From a checkpoint of a small transformer trained on Wikipedia.
Size: width 192, MLP 768 tanh GELU, vocabulary 8192.
Training: a variant of SOAP for these matrices, 197M tokens.
Each number is 128 + 24 x the weight over its row's rms, rounded and kept within 0 to 255. Layers, rows and columns count from 0. Numbers have three digits each. The size before them is the row's rms in percent of the matrix's.

# layer 10 attention output, 192x192, rms 0.298, rows 160-191, columns 0-191
100:138135120121157153086097132121158172117117139134060162137152164116100176148165134110143149155151134151118160157162135104160115144099115111109131167149117087145151155141131133120136154163131132133127151146094135086118163111132167128119097121088086149158110113102046118132128152139105120113116144110134121149128137106114142120174150097159134136105096137085107120101112118122125069143109120100107082095078130093101153119151147143138121130115111133129145145162150120090133112144122126124100143083134123111145163138110146133173159175140186111125138139106132133125149158158122106103
094:126124104115118130114144164109079124135127103130106163190128130096140136099150136122106137078165124095135119164115167098179109089161116189130143108149116110167169116138154122138145103099120097133119140138121089118158121144124152148141154126142138133163090145100090112119129076078111091147162184135151093112140152133128127120099102107094132160112159090116111139134117103107136112099119088141113147112131165141145126096132106153146106155115168099124127139124183139167099098140113147119141114128135120174142123141117139131137165150170151109164120104172116117148109108167101130113
090:120127114163122155100145169138114118051140108130157105116120136166096095125139112095156106120161121128091151132121097156126185152133155095143118122128101141067097140094097158118173117110165114174143149135125078150120107132144153127121137122103158094159140141085154082110146121142080142121159097137140162137138120111130075121083174103152154134165129109106131087098090131153182149144149126132152107122127094083113101140107122155119138130115141125166115149121147105154137130138159092121117124143134099139117093123158131115130122134126113115100151128167103129129157117145146094141
091:135149140146174126157132149122098112097067128103155151092107107122117152091101092132120126141135073132108164112131145147118074092100141171123172129148149122090095136120132125161174108151147130159095105145132150120125076116151111108117116097169086099148143136131118155117078114141099122124144123144147114199142145131112124074146137108106113135149131109150138119130127139125112128091116116095163143083148096153118101145125164097141145127155133140113128123095098125160103132159156093127117126156092143128123114123120152117075161094120115122153161157161165108115113116134114145083
100:138118154091099143119132073166124148155160087153125140151100158191104100118149118124109168168123125111144148112133115138133098145199084132130138136156129117159129127117115094093137133128129155163107149146127113136082186136127127155094164100143104125134140140133174071105118108075150140176141129122126114098113162093095112166127121158156120141132172146136135142117127095145152128126108160156161115132134128131129071143139106158154137153110137115140106102091114137179120126112130156120121088122143106112097158108149109075119089144119151123119109127115119125095157149144133112107
107:098104123118128146127110116113130181101123112157104143124131160116110128125161148102173136164150156094126111133130162137118129098123078139141120151122138119125073118109171089114142112153133133131124067082089140104135172098143188113093103133140083141132114129105081081147108133093119134150154129127186114147125109110175146158179138133124140138134156111115132088130136043098146150183130114107120157111128143106127142133110107089130148111132133130121120133148124122120090122134141147148093137124137132152146127150132120077115137122171179109158152106143119101120155100110123116109
097:106165112117141158112141150123176127157139146139096097137139100167085110133127108119142136113122145096092129118145111140112152115120120113119133155164154161119137094142089157098105137136130122131090123117149090119138129137169127143125110107153133129116168104127155118188134146098108107047102145108148118151131111141112128131128128140127125119116110064133120156124132140116067124100129158114130100152150118147163148123149151135105119123101089128122146145135136113120196186162121103142129157151135145168118147165095141127132110150156146151098095132067097087170150114151131077087
105:152160102124159140126114030093138077136097149196182152115138107144165135112110111125144133167106108093169150110149129064130107127112164138115142140176144134107099165182092122124092118136150118134131171131103169138151106158093182108105127176120121146121085115130087115119137131119135128120146110134151161124168131136154156137116142120122116104169143118136158113103131124134121115092159120147135131101117146119156146118098155130151117136144121150116102147134122145128117131122145111155102110133169116156141136127123144098121112137127133114114132137102132105154172176130131170162
098:119093137143141167133127147136079096094150132161096151136098115111142096086069138137167109150128143131131144131146134145187119148177121105118134091102126133132122129128087150121164059077142103133177140125113104155083161119151120116175092129101120117162128147183132106119164124135132094176135134104102107138127132131155103101131093138168127070131093135137108097125083101134093078127154140109126148144170119118159132119153119127117134122132168158129110116130158151147117100139148126142133117104139128095147108114157111166115140142141113095125106115170111125137088136126145149128
103:104162120113172122107138098151152117060126128102178122135145155116168166114132137168102149097133130110119088101108128082111116141095120133189169167141103094158121120154166106114171160081104130132133135154131147162098121131138122138137114138140068148120132137167128106122107148192122108187104123124103155116145161112155145113173143129124110121094178120134148094115146177083153108090118115133127100139115158137095138121147168096095140138129130138115134121103104138088126091126123105122123134131137096143107130165114109125141140105114105124135123145139101089116125146125158156126
107:118119102129140098086122164128116114131086133151076163129157159159136100167106143098112174130151119109155162128167156134109124093221098109140155084125117133162094126128131119081171124069117176091170142151150123125133130165141126125149145141098102138112107130079110174115167102102128092115115121159151144107135124150138135064118100130110106129144124123183086139138107137129146139142133135127161098107157126133120117143119112105147132138141142117114125097108126102085115185135129137136112118118141128108139142123136119112139121133147167100154134161130103151111130111114170150139
098:072131154145116146166155110110161126119118112116159103141144119105142130104153164127135134097091104178112164131143142116130119118122166176106130095108126139090166133121125186109142103123146178122115143093169147122182143119125117139086093194155149119136144112121135113106105149067133144101117133127144137097105114125136142101181128117119129129116136107147178165159143048145150148109173145120137131148170141156081116134126133129130116123143150132114126151124114121136129109152151158108113153120117138114184111115181134126118149116138143178119152139108149140139116166117121121167
100:114144121170138048107088120103113139124123180088142140118139118083118079125123150107114083141151142108128122078132080129132113123109167119088117120130134119127117145102164125125108110132128119108159106072124091149120139146127147149108162128175152078109068128165161087136168173128126101160138120118138176143164101112102152158123106108119130116136093146098086125129150172143110145103099136146077123108170119126133115107109119133137110160119111142124104120146107132119118140115125116071091145118105129142153158131157125080119157109102145120106127137104128111120139115114139144095
098:095172142165116111121096124131154104104126117115146082119140144079081131134090100138138120145079128139144106153128107165126129129185159114107109147133147116163093115117110138064155113128161070103105141124107142131111133129102129111170119114113155126153151102138145138181183109184124109085128145151124139106144118121164117125136100135151129115136139115114129154138149143133135164168184076144121153139117140112115112114159129115134093095097130132101153121115115126130113118115150121134083138146160163142084141147086107110125155144144149136098106105111085135141191119136153099146
088:102163089109133107121100124138193095158138117131134147147132132111121059107146105120151160149130177126174105100139160101131121139200121112110149154145105102119124136149133120127137156125169124138098116126143121176113133126137143150053106134131178108111190185138156132113162155116134126061140127111116136104114139124137109125144162137120091154109114175113128129142122114106133126141131168137150130093094122112127145147152141136145118103120131149069135118140112127139187141151117130111152115168165126100124105114142161119161082119133149088130140140112112123107107129142131157142
094:101103131125128124153119131142078114125146109153111101119104162137162104104129137127144148077104112128147111159138184164167121116128139133143125141107077129119083113131150109151130114122115133091146064140125138167101109128141144122103129107072050141148151140114154131135146125118126146148174141166178142126134107105176080143087132161086104093145121148127123118127112172132166116170116139147148124087134097109129132117107110164084146100127132164103125144123128128113157130137137155128148123135134125106117141111096143081055102110106102112165114136131081116127116120115111149115
107:103149112127126089059118080178144156073159143142157092103121131149092090109067104153136146096133129142163083134148095150096119157124147116136129178109109152141111144123091116172136099160139174114121109132104167121111130139182114126102141107117150113142097103053121098151068127144132137156127139127149098142107135141135139114136106145117114131092093176127159137144129115135113101132133151121165147122114098133117121122119145124121104134138123127097146135136128117084137145102155095139136159106104157147097125130121115157076140122134119149122143138129141115141074154154130147098
106:141133133146126121136139121159106130140154146129149124149108131110135147155136122119091101140159169095102134119124112124119150128099115109103127149105116137163153108154162132125149157164102156136090108128157134134126180169100112145139163135176089136098132115107165163132133128149136094131126160091142079096148147124123069102122101100108126143102142133107105090064127132137127117113114144087136127087083132096121100184189171093116135127125154143186168145133159132128100115116143156138156181122133087101101149171108107171149154099142137139126131117148164102123136125108123115123
100:121139147131095096134111129082173125148094116080131133107100090120135093144107116115170088176121135135114143144122151101117141116144114142117110159130183172094103151125132091106106161126156140113137155115141139113122133098178149124113142146117103141143168158079066088096099132128100086141158107123119123114112124133154122123135120130104105101145141115124137129112102121142115134156114141146098148146172127168119118144120111125206085085163131141114102104134128118151092124113100128142094134135148127167173120088092131094127144122135093125134086144130110115108122109077083152138
103:126144177156149104103137095115083107122121114130115125161153120169157075133148133118080107103097100129174105126112132126153127125181119105133143151161127113109156182105112117127115066148145148141141091101144115104118132138105123127164126137119151148108151097139133107111158105080158181178117143099113095076118130089069143103104099155081120129106127143138138095175125105108126143131092141107120120157121152111168117141113137081141148156160124107159110127142148116131141097129099115111116109147130087120133178130129137151114136128155154134126096123127121152110145151155124119177
100:169128120102121110121117129132114169106143124097198077099136149078158148134079117114169110109124110129163093167111100123125096098125141103141172127097173108168127102115124139170103108122117142101121128151113118094139140100096169102141105136131138090150129140160137104118097082129093141105114120165180161101126131152119108126126129146103149118093130117120105133130130156153147108123168126152123150113117126154127144102090120148105160129106135108123144144151111169084173150136164117115151123140146128094164166153156125158119083153144139153145131153120132169087143158088132101129
102:146107124147134114128119108162116085133142108182139174089141122121154123149127156131152161143145094173083119117108076107119131174091120106088130131134122110091140135179137127146110140116132147145133111114122110186139103163152111102105106165127168123102129127074158094143120117130166118140178105099142114143127107104121088142108132125140159119104154119137136114086096116108127123144162091101149095097138159131106121152117145165122149129098104138151132156120106136126145104125122120123173095128117130122161097152155067123105116151077118133151164172143095113101143159159105126088
100:141126160143106115064115093131102134137086172102122115150137083096163100157110114174101118103133120142141093131079127169129139138132121102134128121155142158124096112167116137097116116140148143128165089071086178120089173137141133122115138148146172114135142071134118107142100134158111154107156101162114150122127127114154166147136126156159114117141081103111145144124130168122133135154115118103118106100103112095118126080163111131137087121093095138114125118127136106122128168155136155129090151105168150111181148080158116136150126122141123121130119126113145078121135117135126148168
108:097107108114128105102120132118150110098123127137134130141145119095089115096163137160125114106162108142171143106128125118137115159102147126118090127096152095124110133100125112139147106071108102083112106113129112098134115148143086130130086123139142136147157136127128162131103130130148162152104118106159139112160097094113151129136172133180074064136125138113132116135147156097163097115120141106126146150145135126135073158118130075166114088151100142136137094091121093076112100106131144148125079158154149154179101122135141114117096078118085089130128114108150146164110163135117115129
103:119093102115128131119168162157104138141094141152142171157164119193100144150166112127100123141104121100115110100098091099150139146123112168145069149121126148138108097202101156149172159140110152166116140157155149100129107094105111103107099121141091088123130106143108086190115135119162140145131140112179132129115129165140118151151128115124124138130150082132102107138118135127142109118136133115145110113143113142118115172170155137134116132123134117182105104085136091148104135132109143124124149156114127103151103152133130099114126109183111136120137169142101083125128125111168151122
107:109115064130173118164128097157141091118155131093104152165112107123129111111152128146107150111104128063090109079144154111124118121114130145151156164104069127103113108175136162095142099150121113127117135132141096144149124111120163112092145132182147125108136165089114121031143106122115106096107130089162120138132143091160109159119151121109131175107138132122126108159105113092110114140103114134138120112108105117122161117119103087137132128094135110139135082106137149116141099130110134106138127118146120162104140138171139128156096133108167125119123091120123156105132134146168121100
102:083098121136125146140119113163162144118075097121149174132150160058147133134118142162144159137175172149111119146149141084092146112154122170118143132107138154144191152106162149168128098089155134155112131155060133170144104139172120139104148119120186118142106104144132119151074094106142094120150090100125171126121105135122122130145119105127112088095153155141139126130148127104130130142136120141145118166113139148117128120069125103157110145127150149121104092105135124133096138112114169120129120134146138149140129124138158119122098125130115145167155139091147120109099124123116089147
097:139136111130141117098147106102101119112144142124089146138168121114154169118162146077087152129169144125144142102122152100125117123089127124139103139180139173124101119104164116169147141075116104100120142113132141157105125148147147159105173087151109124134148166128124190069094092133140167114156139116165118169136138131146110124116142099116123140145113114097136163145110148082136129191098145125123105120131127153151113148107117157132122129124168098123105136152098108156113145091138140123129107129101141152108109147181163111153180111128117090079124147136130138113114147108096136087
108:177095112093152121132122125167110181101196121099120086134151106103144121084132114145164131145133138158113079122122118111131158135169172109156082144166139160139167136056124133122079088125072124146132125117098085119133101157102140127155110135107165114123097094081094143097087087119113144127126163105106125142059127116100091119120087139121127139172131127089144144129130138139143147158130137138114158106116116111137112119106140136142110176099146119163123134123105145119141124129122129140128132117130123079124131139128132149166124135146101109121118145170087138131135130151117122123
091:133141124138096144159143127148143122068152143163146127144104130109101088095140154109122143144144119123103129113146117119120110106126166147127104129175137100119132084122108130105144085121224123106157187095153162157163106125099140171104156149151121147130144133143165105136176139130131135086096113122157153146119123106134120161140128050116150129116146145124160127120145147100168129136114124112111131176112093166106124133109130173108145168096135101135125114148089163164095119100127128125118148136126095144078120131138146123159142137131134167129140150102113089099110118138117154106
093:140118154108137139150128117082119098143122159138139149106141136167164108144181121169163160134135141126165103108077128186134145077117121118099136117140115146078124178160136126122106067077114186112117054075100127108103125114163113095124144132149161143124162104130169142097147140162134115159157106134173142109111114105134131173120114139120130101105122164131144118133119101105121126142133136130121122117132139112111166102114110145145136087133131129110128111136109119139117107114077133107119115169151130115183193130125139123098157120157111112123144134110117117104172134141128137128
105:110107121142134076124091170156132103185098099095094160143175129145114106105104147139100131121085147095151135093095133102177153125171135142122139177127144156136113151152102114143147165156094121102121144134103169110113176145121136089092149136153167150113145105141076148083155159176154141146128120140097125127092116127124177116120115161123129157149158103132143119107129108077118116171081170133124127161122130108115146149147139105103130143144099110094113114150181133094120125139121130138142134107148150163127116139118103099109113136130111116122137133102116141148098141173135145111